Part of a small language model's weights: LayerNorm before each block, exclusive self-attention.
Each number is 128 + 24 x the weight over its row's rms, rounded and kept within 0 to 255. Layers, rows and columns count from 0. Numbers have three digits each. The size before them is the row's rms in percent of the matrix's.

# layer 5 MLP up, 128x64, rms 0.27, rows 45-127, columns 32-63
096:141158107159125144132129085118152120143150147129143147153148118109154152173107096094129114088132
093:136109141126144162100137141154121119118126129110113099162179076100115099095117161175098101117134
100:119161138145116199131114162132123176110175124107175110128117120121174128157096123144126128125129
097:116106090106144127092122098161155158091144139134153134132157120120106121084132202134155101113115
093:114101129111104157134144150142117137155125130119179188102095103117150147151141113130126120132166
097:137110171105141105125111100124159132151125151133139137134131124159160145104152133102118161098148
098:120121121131111110117128132091162167145166129111126114121083121130080162184126133164138106138150
090:096131091141094113097167109107153102127113138131147090154166104114137132156139140133117153171122
111:123096081130137131139122082071195166135154128120129133122124152108144135112122144113117095105137
103:116087144164102158109106112158155137141132141112142139095132115121146178116100115161115152159150
093:133120121186081103146113115131130147172133125128132154141126111137108126117172115129156087123122
101:106127154159156121170136132104152142132145129109121128113138119112125120123107084183083145142134
095:079118153136143105130111092108098119139121075144148135088151132146145141129115118160078141117165
085:103144150173122148137140103142145094101104159135105116133119102111136175144136135093123120070135
101:134132155151095120127178167149124107106183108127103139121159118148131159126130140151097121164120
088:139128144137145108159113111145120155085129140152111111175122112108132122111136156196087157135156
102:076105121134146137068149137086145129115109150133132129141128100116147179138179102107153125147140
111:130110109103090120110124112073172129114106153153109182109111127121130119144137151121089112117117
102:159081138097146124104166150129111127126125140111120118090122117151124163138114085134087140136179
111:130129110142138120114185147072153116118158117095149095133139100121133099153128165124107121123130
111:087135138111066139127146100136141160127114126174166155127132118141137130115130139134109100101116
085:103128136135126108130126074126156157133120147184155146089179141108134128159092131109122134150112
095:104122123127131119104146116102148131149129124170149178145121108181156170092096120121130129140137
103:144132142087098133112136110123115133092156164149101122101116133134139115131184113138138147120138
109:145122152169094132120149151126108119111171150123159115146095121155114178119132106129100129118151
103:115134116155102115157174105096138123100110154122148139160155124127120096090121098108075127140134
100:132145120178105112123095134119158139118126106147161140116164130141141089104126131154120149130115
097:108120093132150144123133113097119100160123114127173088133099121112120189149136137135087121137119
102:093116118166129147095156088181148122138115125131149175175143130154111141124148111124111114134112
098:115118142119135173155134097156123149114123134184133172127125099154156103126164166141065101109146
094:134148134130093110151107118130157152141134122179147087107081101086149095126178167137126144155128
102:115129126141129118107104117130133166163132118087136173124111114125137144126114096131081152157130
110:073094118079145117149111075129128137139152111099156119141133127151148120153132157134149187107162
096:129119134140109142129116103155136111193186129115174084113109119092117156113157099101103116127168
100:158140095153144138115152125077166143108132113130148088138085096125096123092120146157087117117146
102:087089147083137157155100113144160140129135088112169131105097107088145139119139118149164107112114
097:091138124073129122097154141107140169124137133167094152093127129165106145149141137119135153101175
114:130078147118153143098118170120151144117130177107125124181094133109127128163168086129095141103140
104:132064160130112144158179118150135134116152131154156173140132120150112123122111136111136162127141
105:119164126163117131112143159110156088174106121135130110097134093177122168119097151137118101114134
100:113136135126117118094092131142109166118151121122148152095111095101188119154163145134103162146124
103:154143077153080122118162147148143136126155122135121114124099107150121156116153135122157091111129
094:130074124140123178089148131086157112146118116170110138100121130143153130088153181130148100100115
098:141165123100130160131128069123124146145128094150107119103108130180142154083126157107108156132132
098:119081156116140129142137130077144129115149160129146097128107119122140141116075119106148084137149
103:075111097124130153126125107107158187168119106139166119123142140140152168139126093124120088151136
094:139137134141120141134116114156160136147109125093147117161068081093181090122102146124140142113118
100:100117104100128156132176127108156144138156132115144143128089095104125110127091091160139071150130
092:105127093115121176121105151128138181155133134081144157125053122129117132116124120138091103134166
095:121120113164150132104173129137100144116123135091154130143111093145082087134101101118157157138132
091:132122092127072150154129119106115166158141154136136106140113097132174151089135109156108148148117
108:102106096136138167089141093122126124096110101143130125146115142146097129117150098105125112125153
121:135134148144089155091173147135158113096131118168130112137143084157120139113152144101105139129174
112:131101145090110093130154149150130176101172110138139120132122100107151084113112157177075159151146
103:119117126095104142136157118127153131104167134164121190105094116151146168111135101139149109114134
098:112119155093105144147144107134185134150121128141142154081157109075113149169137104153140091101113
101:102095135153110116107120113134155147142143095148158127169138105156126088103082193129108173140144
089:109139135119124128063136117080159111143137164135155129105156084104135133097173165117081136175122
099:081115168102106148141123108111146128119146132150147141124137143157089115155129116135116172130104
117:145142159152123111090159125104168124175116110118129127126107115135156121157139129113151137120144
091:101135135105117117168124132125186115134134183100090119148111129132106152156110114149095160102115
100:135133106138138128124173153158119134089124155179123092156092110115110117128089123116092142151111
093:087124119131136129095118136144142145165103145193140154091098138166156112094108178125150156137145
101:136135090091104138138151087114102103136148156103114111114108108127145141129124159144143187143131
104:134117137151127136134120106135139121135126129177150123106142120124109113080105131121138130115146
098:104123154108135119143128128165166153163126096100111160082124122151105144154152115131139177120179
104:113112133145092166174121085128162108093090134131111138142100100099149135148123111102144123133174
093:115093125145128108117136109141152166136164142129147093154089107097136166118165119162129154182110
096:139136138120152143140168125146104171161107158116144172149117114155114165106134111112122107114142
094:122110169170154083126137168126155137123176141154129144131145113144143135157145106147090101120101
109:077065106095113146103123132132105130149117092162159143124111097124160169137152155115160159156154
088:097104137177122112121135163111139119146156126135183105169157065077098127171108157118100142114153
116:077093110105155101139133110092141108104149121146097105130105139159165140134151154121114108106152
088:092124125133065140138104133123127115142123099129126182129138121121140123104117169139124165158134
103:125119163148139109161117091127141157159120114141122124079158103144131113144144112111105163146154
108:113152137118092140122134143149116135118160144096116127117087095129103142147078139210111158118140
102:111136141122123109111157140078115116103127138128145081113086152163161131107114103145122099163156
106:112114156136131142099148095137117112078123155126151159127136125170078127100108155146113135101154
091:108115089122144180134122138090141156110139140142190112131086112122116121122137133128157139118114
104:126123131124146122099085095081183108132134152150144155152144113103134139099140157130136102141151
085:112121125117143111134142126109109183136148111201110093084117126104128138130165110105137126139151
096:120124142132123160153111119091125092131175101089119138170121134116135165139162112084125107130115
091:151079141177107110159159098103144176162134082136098123124148096146123171092112148116156138144129
# layer 5 MLP down (transposed), 128x64, rms 0.252, rows 45-127, columns 32-63
098:146131114115159169098149116170115100106116144130086142092166106095120116146162102131163099180131
096:134114138129156091123135174111137106151142092172079101121121107086124112094097141138116128105161
098:130143106124144116141147129137094125086137178101112097140153173152119084149163147105106093116134
095:132140116132101109122074129139095148123101152115132094107109151134153081141144089146154137116151
099:121157139089105107080122132135142122083152133111126123140152126153141134125119141126109095165103
091:133140143122127119142123109115097141155099146099103095178105145136111066147121132122113156103113
098:141154132137112125130139129148104127106109128116096138114146164080159088160097131135170125164103
088:126064126114115087099116164146163141148141100104157126093166128105139136149185127109134139096103
108:155088104127132071130150112133119111137121105146091154117134093123104122142156108145123178123108
104:153115145128123151117119115129155173115160142182142168123159156131137153129117142133113137064100
095:120083132114129106126173108130108101126117162131090176152118118128122138146120145106111065075118
098:097093113142155087084160142143166164149133161171105157097166171108108111122101104102141151147106
096:117119128116144147136158116140158141129156160146089141139160141096123118116151093138155134124101
091:152126111134098147142111164142120133156107138125143111170148119130126128121079138146128117147125
103:140153130165109134117128107105098121129109156151117096113132165136135090137140146143096114170113
089:100135131148155107097128122137080114121162086105154103145143163157129104127128107146119108150140
103:147119100088115149150097108127172122129103133155159118097165097121131134193148128142111150126115
111:158130138150104147112150167124143086083129133116129111114115096108100124089162099108133139092117
109:139158089154089131115157162138119181130116138137174098149131158144113138143103142138142115125096
106:159152151123101103155127133152135119144116094095123086122156126155115114110090119108157116112132
109:162125150145123099146107184138120165133120141133122140126162156141117059133111144148141103068135
093:158134101114123157116099165115116132150161129122162113123117173149135139156183141137129134103073
093:162162166157149116132142146139129126185151133112114113120155121117122137104095118157180147138092
102:088154150147160096126077144139131136128118113112131072113099154164123153130103102120107146129140
106:121152127140118108095136088099140135095139109111113123117103163195106126123136156119116133120093
101:163073134131123098106164121076154152117121086120080150105127141141124135097117098093134116129145
101:142125113118149127117138111154138128133130187125126167114176133140137109146137138113118134095105
099:141117153150122089146118126161099126153165144129111125114124096128120084111138098087127143110111
105:116118129103117133107139118115106101149126156148100129150155094128109115123138165116165169128103
095:104139134119160069122127122081132124145117127112094084128123141144145138187115111120163121176107
095:141152078112154180127106111115158113144157145138129114114146088141121102135153096080125107126100
102:138092148136094123119123143098133107087124137138106107142138119148121125143133089076150117132142
107:111119144123141121079122127119127167126111156101157134117159134156123115154146163090148162100140
095:146127113119094153128148156120099123145158111141104106168087160162067122131161107142120145102108
103:146121160107087101131124130158105200176106091129120155100150134090148140134145110145137141094113
102:138133136103127141121064116134174096089131161099147130152160126147135080155107076134134176121134
101:163098120095180164099148145128100090131083112111133133120092161124106138158107107089167149106141
111:121155141123091149176125113144103171104086138143108101172102110126103107120126122141118129164115
103:163160126119111120141130116141136078115102146116099099097112109090119128108123094119183153143117
105:155102116101099169121128130115116150128141087124118110081121176125125106143150125088151128125177
102:176120118119149169127164124193153137134114145160141102120102148092116076113162090139127124146103
106:104112162104140114121098089154151121123151110093086134158130137148167150110160098105128155085130
098:158082138105115154098123176121159146157094130110135103129148122113117133168108137123114090130118
095:138148125149124080107150169121137113134130137133141100103098158121126122142129120145127100129090
099:150157074118099150127107117145116143119138125127137119075110146142146119157078098149124094129110
103:140127077128121139143166145151171136105134098126140147117150159143128114111138122155128173137126
096:110168104143154132128149134155062125095151140146171105098135138108120170149108102106153107085130
100:100132179110103129121174131121155122118139049159104100106122168130120118136165157100103172091105
092:097164133141084116126126152112157129133126114184104064140167131071085126129155137147131152139136
092:151157120082123107132117128109145135129114129123193116100137113151123121166124139139180106106102
092:113118103126151122121171155127114131130116114125113118168146167152167118105138104149130147138140
106:113137115153145148089110126153114135126118117092153149157093109085125180108125100142161152134094
109:134135108145106144081144137111119132107116105133111088101099147160098142146119157096125118104144
110:114180126105145104149113136173102113125122150134145092157111105085127084159126124102147099130109
104:112164120155137132147133108149124119161092150120119119074135166143102095096123169126107124127119
094:152106143115142143149099165106152119112115133153135115070137183159138116103141099110121138111131
102:150131119138117150136147120118114093144090126113140085075128129157196134170116139088170122123133
091:136121105132114166135164177146127135127116101142128085113146122122105120156136121091124142113137
097:127156101150155150095080183169126095095141114131151113122125140116103130173145159108166096163132
103:134137150126122149128107105143126162143133144115134100144133153129120085118108140134115156067084
092:105081095128137097125154115106133050113143137148127141203099132131153120146117115126143097170151
100:119189116138171136129134104102128139124152172168120121160121153129116135110104137151160136121132
095:144097094139152133101136121104055108117136116147118124109149113118130081195138128115146151142147
103:109119137139134105132131114143147128101139122141099139124144162163111133091152112133141125133076
103:102135126101170142138074141098144113149143126057144127106128134115131143139129101098144136145137
098:133111128145157123080125139157099128123101187150060122139129154141113111120110110159077118118116
105:143114169138149148136086121127141125102124125104129115125165154221131109099126118151089140099152
095:120119152139132111083130137181113128144119132050125074153147114155105125139124128107109109158127
100:075130141124143130086115118128114148132141135127072096165110174122134125092163141128118113112098
098:111125130109162147141119132150119138125155113141139155106092147180141135135184098092116081104120
109:130146112119126137144133113128136110151118141092133074134118173165124116153127121128104093117153
098:138165139113138096153134150154148117150145147131093157115142148154109129124149111101122083120156
110:143067102100157143169095111136094132161157125154106146114102135135124152102108116126145148113132
091:128179133109127156104160114141159120135128152128165114127117142101139162167138132116126090159098
103:084124136144146113145064120191106136126122139122088122150155150103106157147118097099100111158109
110:121143118119127174068121141107152119120111139111090115089146112107157131159146090140115159103129
099:134121153145189101121115133109141094136142140126123147110164135123146117113095111120129123160180
103:128118131147096110089131140133137165162119081089105080127122157149150101106146111143161117128138
094:154159137104145131163140144119155154157132100136113119122146118106129106128153162094135114100097
102:165141149111074087153146134132158114119196126117110144135112127145147122135130125124145141132056
090:150122145107110138125105159155117119109084125161154131109152154103120118154131112135176115120146
097:153090151108123134102143140137124149154124135158111095092123116143128126114156133144137128122133
091:139138138137131112148054143120088114129147175112157138098090154135121151146114165153185139101115